Each number is 128 + 24 x the weight over its row's rms, rounded and kept within 0 to 255. Layers, rows and columns count from 0. The size above them is the row's rms in percent of the matrix's.

# layer 3 MLP up, 1024x256, rms 0.104, rows 20-119, columns 128-159
size [ 93 103 106 102  99  97 101  89  99  97 103  97  96  97  92 110  93  98 100 100 103 100  87  95 105 106 100  94 103  99 104  95  93 102  98 107 103  93 108  86 105 100 105 103  98  97  96  95 101 101 100 106  98 101  98 107  98 109 100  98  95 102 100 103 103  95  92  88 104 109 105 108 100 100  98 101 108 108  89 103  91 102  93 104 102  97 103 107  96 103  96  98  99 106 100 103  89  91 103 102]
[[131  75 157 143 113  96 197 120  93 117 138 145 147 108 110 159  95 113 136 148 144 158 159  91 181  78 105 125 128 176 139 114]
 [112 115 139 103 109 130 139 147 132 142 122 138 113 130 123 120  76 128  99  87 145  82 144 147 141 154 166 150 132  94 129 129]
 [109 132 140  98 116 103 106 162 147 152 126  98 141 136 161 156 134 165 123 142 123 135 117 101 117 105 122 132 145 136 142 169]
 [139  84 110 153 121 121 128  96 161 131 120 158 137 114 120 113 144 137 126 136 144 113 116 157  76 113 140 152  76 135 102 192]
 [165 155 114 132 123  97 133 152 151 156 136 140 143 154 103 150 145 154 145 113 121 149 137 102 189 132 149 148 133 137 131 137]
 [105 145 121 134 131 121 120 151 105 159 138 108 121 121 134 178 100 165 159 126 126  38 148 134 122 109 140 118 147 122 115 112]
 [132 169 117 125 124 183 118 148 150 183 166 157 151  99 133 107 111 152 123 153 122 142 129  83  98 132 140 125 132 131 108 177]
 [135 116 173 119 121 106 180 151 135 131 129 130 157 153 150 126 153  72 104 134 102 159 150 143 138 113  53 119 137 182 123 134]
 [160 113 124 122 158 114 128 161 107 111 130 112 122 154 144 139 110  96 142 144 164 130 175 185 134 141 159  80  70 149 108 128]
 [136  87 118  96 102 102 102 137 137 156 108 186 123 108 111 146 156 123 122 119 164  84 127 138 104 104 148 130  69 146 135 135]
 [123 138 105 127 119 134 135 115 147 125 126 120 116 118 156 127 156 154 157 138 119 149 160 137 127 128 124 134  67 100 127  89]
 [153 113 101 119 144 170 124  90 175 128 106 118 115  92 121 116 130  95 164 177 163 129 116 121 133 108  96 136 148 148  94  94]
 [117 118 123 114 113  81 114 104 133 155 120 120  97 147 103 169 121 164 114 141 112 146 190 135 126  82 101 156 125 110 114 137]
 [124  89 149 123 142 123 160 164 135 125  76 142 112 155 103 126 166 140 104 149 138 153 154 112 111  99  89  99 179  63 119 110]
 [ 94 117 162 116 149 167  80 168 108 176 138 123 113 136  95 163 132  92 131  85 151  82 132 133 141 109 123 109 120 138  77 108]
 [182 114 172 105 112 120 110 166 155  62  87 194 130 172 135 128 125  92 118 101 173 122 115 119 129 138 135 126 136 102 127 111]
 [129 134  76 174 122 149 100 145 139 117  65 115 109 117 111 151  85 155 135 115 156 128 127  95 137 133 176 130  88 133 139 156]
 [130 157 200 143 121 130  95 134 133 144 144 128 104 114  94 128 119 162 142 130 116 123  85 163 125 118 133 131 136 116 105  97]
 [105 129 117 150 111 139 129 129 167 131 143 127  95 107 196 167 134 153 132  56 115 146 138 119 132 133 158  99 136 120 122  94]
 [145  81 109 153 106 154 154 130 179 138 105 135 120 166  76 111 146 142 120 126  95 144 100  86 117 143 139 137 117 124 120 149]
 [125 115 126  97 152 126 107 128 186 107 139 134 123 138 142 126 136 141 116 123 143  90  99  96 126 140 139 135 129 111 132 115]
 [121 146 125 116 145 140 162 106 161  90 162 115 135 127 103 173 148 180 134 144 117 126  94 102 130 108 105 135 100 118 131 133]
 [150 156 127 138 105 129 110 134 104 110 129 128 154 116 145 126 139 132  86 136 115 128 116 133  98 116 142  94 131 119  73 157]
 [167 107 149 149 102 105 133 128 121 154 104 134 118 118  94 141 129 160 164 165 153 131 111 153 112 104 108 158 102 107 122 102]
 [ 98 121  71 161 166 164 134 113 104 155 144 136 131 138 103 100 159 129  84 105  96 148 163 111 116  99 125 153 162 137 153 116]
 [105 112 170 100  94 154 123 134 153 115 158 139 131 112  95 141 183 110 126 152 122  81 131 149 152  78 175 150 101 134 117 105]
 [131  84 143 122 147 114 157 148 116 124 147 147 155 137  79 149 145 142  88 128 141 132 156 103 104 154 136 111 158 118  97 111]
 [127 129 121 158 154 132 140 128 134 120 161 105 133 110 108 138 118 109 104 143 174 105  81 116 127 103 106 131 162 141 144 117]
 [102 147 170 108 133 140 127 133 140  89 114 109 135 134 134 110 134  77 154 116 112 116 124 121 144 178 138  96 127 132 128 131]
 [124 141 105 116 150  93 116 132 161 156 109  95 133 122 101 121 166 109 152 132 124 131 127 151  81 116 166 128 124  56 143 104]
 [121 152 130 126 174 128 131 138 104 120 141 152 141  88 142 112 147 173 122 166 135 100 179 112 157 109 123 178 158 101 153 123]
 [155 163 174 124 114 143 157 118 159 128 139 127 153 120 164 159 138  81 107 174 159 107 105 178 122 155 117 210 119  96 132 127]
 [175 139 112 129 156 152 124 117  98 120 154 125 122 123 138 127 155 105 137 108 104 126  64  81 129 153  90 112 146 136 110 113]
 [141 108 162 114 112 115 147 157 136 156 105 141 117 152 102 127  90 104 122 128 120 152 158  99 143 103 103 157 113 176 156  87]
 [124 120 131 110 123 158 155 154 101 151 102 132  92 151 121 102 143 129 113 107 208 131  83 146  69 110 104 174 136 145 103 139]
 [122 124 128 103 112 119  83 135 160 130 176 105 186 107 133  79 134 148 115 155 122 141 122 172 135  95 125 121 116 150 102 142]
 [109 109 132 120 128 129 127 109 154  99 140 100 151 101 130 156 134 109 115 118 104 162 124  95 117 180 134 161 126 116  97 151]
 [108 120 132 154 111 136 137  94  81 137 149 127 103 144  98 125 124 167 146 147 119 116 114  91  92 122 114 108 117  78 122 134]
 [110 136 119 152 109 165 111 163 128  92 125 144 179  65  75 112 150 159 104 103 135 109 100 110 132  93  76 131 127 105 102 134]
 [108 145 122 103 119 112 139 121 148 150 150 118 142 110 147 139 149 169 113 141 133 148 172 128 128 141 112 132 212 120 133 114]
 [137 144 122 158  97 142  75 168 135 198 115 137 113 137 151 144  87 120  97 121 107 108 101  94 149  99 144 110  66 117 134 123]
 [151 138 121 113 155 134 125 148 117 167 175 145 124 145 181 130  98  79  81 121 151 108 108 135 131 140  82 166 106  93 153 142]
 [124 136 132  85 149 178 176  78 103 111 150 126 149 150 158 113 152 135 126 134 134 135 119 142 126 117 152 144  84 125  90 166]
 [138 100 148 137 158  77 101 128 135 106 118 135 161 113 155 108 129 154 121 110 111 161 132 151 105 149 162 171 118 123 131  93]
 [164 185 124 144 130  86  98 119 142 118 141 157 121 113 113 135 120 127 198 147 156 127 119  96 106 151 110 145 156 130 152 148]
 [128 128 155 144 131 146 180 122 164 175 155  70 133 144 130 116 109  91 149  94 115 136  78 144 136  77  82 168 134 104 155 135]
 [ 91 138 138 121 128 105  86 159 149 111 139 125 164  97 129  60 130 131 157 130 161 141 159 115 110 128  97  95 121 129 139 144]
 [135 142 115 123 110 158 156  88 152 120 128  99 114  99 139 102  83 114  99 149 127 149 132 102 130 159  93 163 143 121  82 146]
 [123 156 141  93 174 155 123 134 154 161 113 115 179 137 105 164  94 126 158 140 111 124 134 135 158  87 132 118 141 113 124 136]
 [149  79 126 123  97 130 121 108 135 111 133 105  91 127 187  80 109 124 136 125  89 120 147 117 112 144 134 123 136 118 153 132]
 [143 116 143 123 117 158 157 111 168 180 144 154 128 108  98 104 144 106 129 149 137  84 135 122 133 105  80 145 124 120 176 119]
 [167 159 111 147 127 132 143 142 112 118 132  45 124 121 142 148 102 122 165 112 131  99 112 161 127 138 119 113  79 130 134 159]
 [114 133 133 205 122 109 129 117 165 110 136 101  89  98 118 123 133 129 133  95 124 133 148 110 145 137 110 160 174 130 111  80]
 [ 92 124 120  93  90 130 120 122 104 148 200 172 107 126 113 140 139 114 153  95  78 136 131 167 154 139 156 152  91 152 110 128]
 [108 147 131 127  99 111 125 115 128 140 146 105 166 122  97  97 151 115 116 161 116  94  88 133  90 129 125 141 124 154  90 135]
 [115 123 156 118 118  86 144 138 155 157 107 155 124 108 148 121 106 149 141 164 167 109 136 157 121  99 146 177  96 125 144 153]
 [116 106 154 146 142 133 140 110 118 140 133 182 112 136 151 150 163  83 155  99 103 153  93 154 122 168  82 138 133 126 138 160]
 [139 112 116 104 173 117 137 122 131 112 142 130 109 116 115  97 110 148 130 137 119 159 116 107 108 107 111 168 125 107 134 152]
 [123  99 123 115 133 127 120 112 153 149 115 128 119  95 129  88 128 145 150 138 175 150 140  96  93  84 157 137 124 183 148 137]
 [127 105 128 153 110  99  82 107 118 162 124 117 121  92 121 123 142 175 141 110 155 141 122 157 101 133  92 128 137 103 106 132]
 [125 106  93 124 142 147 110 157 127 135 140 116 141 106 186 149 170 115 104 161 136 161 106 117 105 106 109 135 127 121 165 115]
 [150 108 135 166 110  64 164 136  77 188 134 114 171 111 156 115 140 163 122 116 147 114 139 116 126 120 148 159 132 106 143  90]
 [113  97 160  76 101 110 143 108 117 148 153 108 164 115 133 124 125 136 112 134 162 155 151 133 143  86  94 111 133 145 115 125]
 [125 120 160  95 161 116 176 118 118 118 109 102 134 127 118 104 155 106 125 101 130 119 115 116  90 125 135 135 107 120 147 125]
 [120 139 118 117 125 140 130 107 123 132 156  98 111 163 176 138 142  96 146 146 144 128 110 128 142 144 108 123 114  83 135 135]
 [134 112 158 136 160 126 106 130  81 111 136 112 122 141 129 139 146 141 166  86 108 108 129 162 138 152 110 129 155 183 169 108]
 [107 101 122 112 141 122 181 120 144 125 125 166 132 118 162 126 123 126 119 136 175 143 142 170 124 130 129 124 126 119 137 133]
 [155  99 154 136 142 101 125 104 109 115 142 102 150  87 144 126 109  91 174 133 139 141  73 129 142  74 147 139 175 101  85 101]
 [143 137 141 145 145 136 114 119 133  95 142 161 114 108 120 117 129 118 115 104  86 133  91 104 121 136 163 111 128 164 162 148]
 [106  78 132 182 164 173 111 133 175 164 136 108 101 114  97  93  81 145 112 145 154 109 127 146 183 137 143 151 144 117 132 115]
 [100 136  78 129 178 107 136 181 122 103 114 202 161 121 150 105 141 148 105 135 178 143  99 119 140 133 114 102  84 127 149 103]
 [145 114 151 136 133 116 146 112 163 127 133 120 151 124 147 126 126  99  98 174 128 157 125 157 126 125  83 143 120 107 149 160]
 [114 131 127 131 125 134 128 118 101 111 134 163 119 123 127 128 168 152  82 103 158 151 120 145 129 135 167 105 134 135 128 159]
 [188 102 133  90 178 136 175 131 118 108 164 124  91 154 123 146  89 142 129 139  72 128 115 144 140 164 135 140 138 138 184 122]
 [139 123 150 146 146 136 121 140 111 115 139 160  92 146  89 107 116 165  88  78 104 101  79 127 136 117  74 118 119 134 109 112]
 [141 109 144 120 112 107 118 151 130 126 131 144 127 154 147  91 154 131 105 119 169 112 152 126 114 104  92 138  96 111 105  83]
 [119 102 121 135 111 125 156 132 139 114 154  94 150  90 124 115 101 172  69 154 150 148 118 110 137 116 103  97 146 126 140 102]
 [116 100 146  97 152 123 146 110 142  98 102 100 123 136 155  98  87 133 179 115 171 154 115 102 123 150 179  83 120 101 156 151]
 [104 114 100  97 158 109 145 138 135 104  77 158 131  88 110 110 131 108 146 123 140 111 118 113 138 159 126  99 126 192 122 146]
 [ 95 127 148 122 118 126 105 133 109 122 147 158 138  96 130 124 175 116 137 149 118 164 167 140  94 109  78  88 148  98 166  85]
 [139  93 131 113 144  78 154 131 134 127 136 166 126  97 137  96  91 135 173 155 131 125  98 114 157 123 140 144 138 195 135 115]
 [160 152 125  64 120 150 157 134 133 113 136 121 122  99  83 177  79 149 120 127 119 101 138 159 133 139 124 120 114 164 130 165]
 [154 100 126 165 144 155 127 151 147 123  90 163 159  99 177 155 139 112 111 152 158 137 153 132 127 102 140  84 115 115 144 124]
 [134 105 154 102 126  96 180 100 164 105 119 106 133 112 155 118 183 141 154 165 124 122 150 114 143 116 151 116 100 142 109 157]
 [ 98 105 149 137  95 122 129 171 115  88 115  93 137  88 161 122 129 119 151 126 114 150 147 156  75 119 111 140 142 131 128 130]
 [ 89 137 117 157 125 133  91 132 130 126 142 181 134 107 143 100 109 146  99 124 131 130 136 157  87 157 154 122  94 100 146  86]
 [121 115 101 119 106 102 136  84 162 137 121 161 128  75 110 163 144 163 146 135 106 134 110 133 130 127 131 124 113 125 136 112]
 [ 83 168 161 125 106 129 109 157 136 137 136 147 118  93  97 107  81 149 130 172  75 124 137 132 103 106 152 171 174 124 154 140]
 [165 141 138 143 140 114 165  79 130 139  95 165 148 114 126 143 141 107 110 172 131  77  93 127  93 174 134 107  93 146  93 111]
 [135 182 110 169 169 115 161 135 127 106  85 147 113 116 128 118 152 159 128 111 141 160 147 139 133  69 135 112 115 136 124  89]
 [146  96 104 134 173 151  98 136 115 131  91 147 115 125 143 133 120 125 136 154 127 156 105  99 116 127 104 140 126 134 157 154]
 [140 140 163  55 117 120 126  89 163 159 162 136 155 122 112 141  97 109 131 114 162 130  99 123 106 112 111 100 151 122 103 112]
 [149 113 132 117 114 167 101 117 153 135 105 111 132 140 100 129  89 109 148 113  82 164 130  69 125 128 118 123 142 141 146 102]
 [129 182 153 178 130 107 195 159 153 125 118 109 147  91 155 150 143 134 150 145 112 167 124 144 130 136 105 148 110 106 139 139]
 [125 159 112  68  75 114 116 122 107  80 136 109 144 121 181 116 130  94  69 125 110 158 133 123 120 141 122 127 149 140 181 149]
 [131 165  75 120 126 138 112  89 150 128 128 144  72 111 142 111  96 100 120 145 149  66 162 154 122  74 112 156 112 104 125 152]
 [125 129 145 149 127 173 153 146 141 136 140 100 128 146 108 139 143 124 140 126 138 116 175 143 178 142  95 114 134 143 125 119]
 [123 129  78 115 119 126 124 119 150 109  83 120 129  88 128 127 150 112 140 158 156 139 156  96 128 143 108 136  68 165 155 123]
 [101  86 137 116 112 138  96 108 158 108 140 119 153 118 135 154 143 117 137  86 116 126 114 115 126 110 146 106 118  95 102 156]
 [132 101 111  90 159  94 101 138 141 130 118 105 132 100 170 144 131  83 158 155 108 124 101 154 172  82 160 142 159 116 135 100]]
# layer 3 MLP down (transposed), 1024x256, rms 0.101, rows 20-119, columns 128-159
size [102 103 102  99  98  96 102 100 101  97 101  94  99 104  93 101 102 105  98 102  98  98  94 104 100 103  99  96 101 103  99  97 101 113 101 103  98  92 105  88  99  97 103 102  96  97  97 101 106  95  99 102 102 100  96 106  99 100  99  97  94 103  95 102 101 101  90  96 101  99 101 104  99 100 101 101 104 104  88 105 102 104 102 101  97 103  99 107  97  99  94  96  99 106 101 104 101  98 103 101]
[[122 148 111 147  85 120 159 134 106 128 101 136  99 172 127 113 107  84  79 134 134 105 135 118 143  91 145 123 123 124 134 119]
 [132 145 100 112 126 169 134 145  69 143 100 170 133 131 156 131 108 114 137 146 128  68 144 148 116 131 162 116 153 103 142 117]
 [ 99 112 139 127 138 127 127  87 105 109 141 139 112 147 123 118 120 148 131 152 144 122 124 142 156 115 134 153 104 147 174 139]
 [113 182 160 152 140 109 149 101 171 131  80 131 122  88 165 115 144 127 161 113 128 129 137 131 163 176 154 101 125 115 127 139]
 [144 135 116 153 131 126 155 132 140 114 115 119  89 109  84 133 119 142 159 116  90  57 131 127 153 120  95 110  88 126 144 113]
 [ 87 162 171 106 134 116 168 140 117 150 114 130 135 137 125 123 116 126 122 169 210 110 153 107 144 112 175 157 108 145 166 131]
 [112 105 149 139 100 140 117 128 133 117 106 135 123 131 128  76 119 140 138 112 117 168 164 144 102 114 160 151 136 147 158  93]
 [128 106 163 126 123 170 130 107  95 130 145  92 155 117 143 145 174 105 187 118 147 132 138 109 139 159 157 110 120 112 127 140]
 [108 135 154 185 163 137 110  99 125 108 135 142 107 136 100 137 169 109 112 170 121 116  87 152  94 106 119 160  97 114 117 124]
 [131 123 111 117 108 116 124 151  60 108 148 137 149 149 127 137 151 138 120  92 155 121 158 116 177 128 103  97  77 120 145 155]
 [160 122 130  83 104 139 168 133 122 127 111 111 111 116 103 124 159  93 149 128 125 109 127 131 130 142 117 108 122  94 120 190]
 [174 112 164 128 103 104 141 180 145  98 150  91 127 158 166 125 102 114  79 136 159 120  77 129 129 132 133 148 131 107 138  96]
 [ 85 112 152 131 104 116 113 127 121 118 146 127 151 147 136 121  61 153 131 129 112 138 158 150 147 129 145  99 108 131 117 145]
 [155  90 110 131  82 140 164  93 149 128 110 163 121 160 125 133 121 119 137 130 104 125 130  86  89 165 128 109 107  96 144 115]
 [126 124 150 173 144 123 137 162 141 152 153 128 110 141 148 145 124 156 123 117 192 115 146 153 146  98 139  97 160 123  97 169]
 [124 170 116 136 136  80 118 156 125 141 142 131  96  90 108 137 141 119 132 137  82 137 144 135 142 148 146 107 124 140 122 123]
 [139 112 118 117 149  94 129  71 146 157 116 155 114 131 127 154 188 126 147  85 117 101 154 106 137 124 126 112 153  99 138 146]
 [158 137 130  96 136 139 130 142 122 158 151 156 158 147 118 148 179 122 102 135 142 134 158 125 205 144 124 115 110 123 135  96]
 [ 88 123 119 129 107 140 119 136 137 121 162 125 137 123 127 126 164 156 109  89 134 119 140 151 131 109 150 131 137 132  94 142]
 [116 111 145 112 143 158 154 129 163 170  82 143 142 150  99 122  85 136 108 104 120 142 115 127 148 140 164 133 153 189 146 158]
 [100 141 128 143 141 138 153 104 157 140 140 157 113 113  90 119 126 141 124 152 120 106 116 115 130 138  82 133 138 110 150 112]
 [127 122 124 147 183 148 129 117 177 115 125 132 149  88 106 149 139 180 167 111 148 132 100 106 108 141  96 108 148 122 145 122]
 [118  95 131 127 142 115 122 202 128 148 106 128 148 144 136 129 117 147 125 141 125 133  79 138 121  90 127 128 115 147 165 151]
 [156  70 127 145 147 156 117 140 111 108 133 110 117 151 143 118 152 112 138 168 135 137  69 167 117 125 145 156 151  89 123  99]
 [108 164 108 128 148 121 137 120 135 125 129 107  76 134 125  79 148 138  88 107 144  86 147 133 157 148 124 172 117 164 159 103]
 [ 95 156 133  91 156 145 125 112 125 158 133 141 133 127 108 118 116 128 101 114 132 133 123 154 100 140 166 104 115 122 122 117]
 [ 91 134 138 152 127 133 170 140  94 122 151 101 130 172 111 141  98 136 105 100 111 131  88 126 132 156 128  88 183 108 147 128]
 [139 153 139 149  95  97  92 112 117 116 132 126 155 134 141  91 133 135 134 152 136 189 105 135 107  73 136 142  95 102 136 136]
 [ 98 135 120 204 117 113 112  82 106 123 119  88 125 144 141 109 108  92 153 118  98 117 131 104 123 153 147 152 157 115 136 127]
 [ 85 141  57 140  95 123 111 147 121 106 139 133 153 111 164 156  99  93 127 121 106 117 180 106  90 154 170 146 150 119 191  84]
 [112 129 155 114 110 132 137 123  89 146 125 134 148 127 106 115 132 121 113 146  84 160 125 173 123 130 182 132 119 139 126 129]
 [150 119 102 136  98 148 135 152 153 103 146 116 126 104 114 147 129 130 123  93 138  94 164 140 104  99 160 159 130 125 132 121]
 [168 151 151 138 100 133 104  91 107  91 132 134 116 118 132 112 136 143 144 102 170  77 150 123 105 148 144 100 109 148 125 149]
 [138  83 123 119  95 123 121 130 120 102  95 132 144 179 153 115 138 134 137 104 153 159 119  93 127 102 169 129 123 132 192 123]
 [204 143 135 135 139 105 139  93 156 126  95 109 138  94 123 105 134 127 136 102 109 129 110 105 106 140 110 153 119 128 130 157]
 [154 167 126 122 119 133 177 117 155 131 105 119 178 111 153 157 136 170 133 110 119 153 107  90 107 138  99 116 180 128 130 146]
 [140 129 132 129 119 129 118 101 129  98 128  95 161 126 166 101 163 145 121 141  69 162 176 140 102 142 117 107 106 148 109 117]
 [103 133 140 148 110 147 141 117 133 113  99  95 149 140 125 120  88 110 110 148 127 138 126  93  91 145 109 100 160 140 119 134]
 [135 141 134 146 152 152 165 126 128 148 177 105 114 138 106 115  76  82 108 109  96 136 131 124 134 103 151 138  86 119 132 107]
 [134 113 130 129 130  84 143  98 114 143 130 138 125  90 106 147 107 174  97 176 156  81 111 146 142 134 154 101 113 108 103 129]
 [163 141 125 150 124 121 155 148 107 149 114 131 120 113 200  76 131 117 101 138 204 109  94  93 130 163  99 147 127 117 136 108]
 [143 136  66 143 132 181 123 150 125 134 139 146  99 110 139 147 113 158 115 126 135 131 147 132  55 151 106 119 105 182 153 159]
 [129 132  89  91 134 111 164 117 104 150 159 125 122 118 145 141 100  96 130  97 126 179 132 153 121 130 131 138  99 144 135 125]
 [112 112 108 141 125 158 134 159 157 157 109 150 103 167  91 152 113 153 140 126 104 117 100 138 130 101 130 129 125 139  90 143]
 [138 157 148 187  92 121 137 121 130 121 141  96  94 142 160 131 126  95 167 164 145 166 129 150 106 117 105 114 102 116 155 113]
 [108 114  97 113 170 134 162 128 122 155 137 122 148 147 134 103 178 147  94  75 103 129 111 138 162  86 128 124 118 109 121 145]
 [103 134 157 100 122 150 105 151 134 188 133 121  78  89 143 156 164 163 129 140 141  74 129 104 148 136  73 148 141 138 118 149]
 [126 127 131  98 129 161 133 165 152 108 140 133 129 119 149 151 128 127 139 150 117 148 127 108 139 131 117 135 151 102 104  86]
 [142 135 132 159 141 166 148 110 148 138 144  66  99 170 135 117 125 142 104 170 186 114 105 112 120 105 128 123 132 158 104 128]
 [ 86 105 161 149 161 150 124 105  80 122 128 111 142  89 138 107 130 148  91 110  85  99 145 121 113 148 144 121 131 143 135 120]
 [104 148 142 141 138 136 154 116 111 126 133 128 131 129  90 111 149 143 101 125 110 129 114 115 142 105 126 154 104 114 159 134]
 [132 161  87 125 145 171 117  99 143  99 131 172 155 130 133 132 109 146 163 125  99 148 116 145 118 118 112 107 117 114 105 138]
 [ 75 130 110 146 130 145  98 138 157 149 123 127 111 164 117 122 133 120 146 124 118 111 119 140 155 120 133 141 162 152 131 122]
 [125 115 105  74 128 156 136 105 152 172 174  74 182 189 141 109 119 147 130  96 128 145 144 163 160 110 115 148 130 141 159 146]
 [145 108 126 115 118 169 155 149 147 112 132 136 112 119 136  90 138 141 126 151 177 154 124 183  91 150 133 118 139  90 117  85]
 [173 138 158 136 167 132 139 129 128 144 155  94 135 141 113  61 186 139 128 146 136 135 175 138 151 141 100 118 119  89 117 136]
 [ 95 137 123 128  84 119 136 108  80 131 174 123 146 152 140 158 138 101 122 117 163  79 128 135  96 133 126 159 126 112 117 129]
 [114 184  95 108 140 108 152 134 123 138 137  95 163 160 108 130 153 171 133 155 107 122 125 156 171 166 137 109 114 110 126 133]
 [125 192 142 121 117  93 118 183 162 143 145  93 130 129 113 129 102 120 142 158 135 171 120 127 124 100 130 161 116 164 136 129]
 [112 115 139 120 189 167 139 147 151 157  84  88 148 114 115 114 112 131 142 147 125 111 116 129 137 139  75 127 123 131 146 140]
 [117 149 140 145 109 152 128 164 105 113 126  92 148 160 177  89 151 131  98 165 151 151 113  99 116 114 137 139 108 126 126 110]
 [122 108 114 146  74 131 108 126 137 167 144 131 153 102 146 119 128 132  90 129  96 124  77 121 174 105 158 126 159 103 143 160]
 [125 136 117 136 161 136 130 129 101  87 139 140 153 165 123 172 130 132 134 130 132 130 134 155 120 147 134 127 115 158 120 155]
 [142 129 168 132  91 103 168 112 133 117 122 142 113 134 105 100 149 102 143 107 126 132  87 118 126 140 112 122 129 122 105 110]
 [118 120 105 133 107 153 102 140  66 109 156 127 141 143 142 120 152 109 151 158 108 128 133  74 136 127 119 144 183 138 116 116]
 [ 93 149 107 143 121 101 146 142 152 121 118 130 117 135 101 164 111 137 105 119 118  87 124 104 148  76 144 160 125 172 119 141]
 [138 126 154 108 106 132  86  98 124 101 114  90  89 146 122 129 157 135 123  98 127 116 139 163  96 102 120 141 122 138 156 144]
 [ 92  68 141 142 110 151 126 137 119 125  93 111 157 137 117 151 128 137 120 121 114 154 110 100 147 144 147  89 138 146 134 126]
 [116 148  93 107 140 131 106 155  98 128 169 163  88 124 176 147 135 142 147 131 132 182 179 126 160 134 127 132 128 146 136 136]
 [112 126 131 127 143 123 130  86 109 166 122 144  93  94 144 140 168 170 114 149 151 150 130 124 168 143 105 146 108 130 138 179]
 [111 157 106 129 138 143 138 150 127 143 135 164 172 146 127  87 133 138 120 130 174 102 126 119 134 136 135 102 110 111 117 113]
 [ 84 101 100 128 103 127 139 118 150 171 157 161 185 126 130 105 117 172 126 150 140 106 133 138 141 171 107 127 115 111 121 105]
 [128 160 135 164 156  94 136 100 152 101 126  77 115 140 154  99 130 111 133 111 130 103 126 112 112 155 112 158 126 118 105 127]
 [123  98 114 167  95 129 153 122 126  99 127 123 171 108 125 144 133 128 147  90 119 108 137  90 115  86 121 141 130 150 127 150]
 [113  86 116 112 116 117  99 130 122 117  69 125 106 134 107 146 138 105 104 129  72 123 158 151 135 118 111 120  97 141 119 113]
 [125 131 122 140 121 112 146 153 135 105 103 123  92 117 132 134 131  95 117 156 165 154 132 158 173  97 123  78 119 133 151 132]
 [128 160 150 134 111 109 133 117 140 164 114  76 109 136 125  81  96 130 126  92 104 108  80 177 130 100 148 122 120 170 167 137]
 [139 183 127 156 108 121 133 100  75 198 131 146 142 105 150 124 139 130 135 139 154  98 130 121 117 148 124 103 153 148 107 136]
 [127  94 163 130 124 174 120 145 116 129 135 151 114 154 124 113 118 132 166 134 155 160 132 170 127 158 107 122 170 122 114 109]
 [104 133 145  80 138 156 153 147 107 139 137 129 127 148 132 173 111 127 149 154 102 128 147 113 117 112 108 163 123 133 186 166]
 [ 95 149 163 117 137  77  85 132 142 137 142 118 109 137 128 126  81 145 131 113 122  97  88 147 163 108 134 118 132 126 138 144]
 [152 112 148 114  85 167  90 135  76 102 178 147 133 137 128  95 122 122 125  97  99 115  91 121 125 136 117 146 147 120 100 118]
 [151 155 102  97 106 102 149 132 142 122 109 118 150 159 163 123 104 173 129 165 130 128 156 186 123 100 148 124  90 147 170 123]
 [186 149 167 111 102 143 145 145 153  96 165 150 176 178 121 166 169 121 164 161 108 176 113  99 156 137 137 162 132 181 139 144]
 [136 139 120 104 132 148 132 139  77 110 109  95 123 145 119 104 142 110 145 110 135 165 123 132  95 144 132 137 113 147 123 134]
 [108 110 118 106 159 161 102 103 105 138 122 106 118 120 151 162 124  93 125 107 113  82 149  99 136 164 120 146  91 127 184 131]
 [150 140 120 161  79  24 210 161 154 163 166 124  96 115 165  93 125 118 144 135 117 130  97 107 106 139 120 131 129  93 147 124]
 [131 138  66 151 147  99 113 156  71 144 107 155 140 142 116  90  40 121 155 111 156 138 111 112 165 120 136 145 129 157 107 159]
 [120 142 154  73 155 108 110 147 182 131 183 126 127 127 114 125 144 158 136 146 129 145 141 110 128  82 145 116 134 127 122 110]
 [127 139 113 154  92 113 150  94 129 107 115  99  94 147 122 121 154 182 143  92 105 130  99 101 101 133 169 146 152 131 107 129]
 [154 112 130 104 132 123  79 137 157 141 140  88 100 109 150 169 135 119  90 107 106 111 135 158 106 128 101 135 146 108  99 124]
 [129 138 113 114 158 114 106 121 130 141 129 182  92 137 106 116  68 124 118 148 146 180 181 133 117 157 157  98 143 132 120  99]
 [132 144  77 137 110 137 103 112 102 145 140  93 139 146 127 161 111 111 147 141 148 131 139  88 155 115 131 120 140 154 110 162]
 [138 154 132 151  98 126 165 155 120 152 112 157  88 106 113 169 115 132 129 165 123 122 112 133 124 165 154 133 144 114 125 118]
 [111 100  98 177 136  78 135 156 127 101 120 177 103 125 148 192 166 140 117 113 143 136  92  91 111 134 133 120 156 161 120 143]
 [116 135  98  91 150 177 130 135  81 115 147 154 125 146 105 118  94 153 126 116 115 100 130 116 115 107 128 186  94 158 122 195]
 [121 127 144 122 125 143 142 122 165 150 132  94 124 172 152 121 171 154 143 102 121 130 116 180 107 119 126  74 120 127 182 119]
 [103 126 158 131 153 117 120 135 168  84 143 170 130  87 113 142 101 107 130  71 144 128 127 125  99 140 151  95 122 161 144 150]
 [143 126 149  78 133 129 121 104 135 112 107 149 129 152 157 171 126 166 148 148 111 103 135 164 162 161 139 103 111 153 133 124]
 [ 95  95 120 120 147 150 117 137 111 170  91 155 117 162 160 141 123 133 109 106 137 135 106 129 120 142 131 137 145 118  97 124]]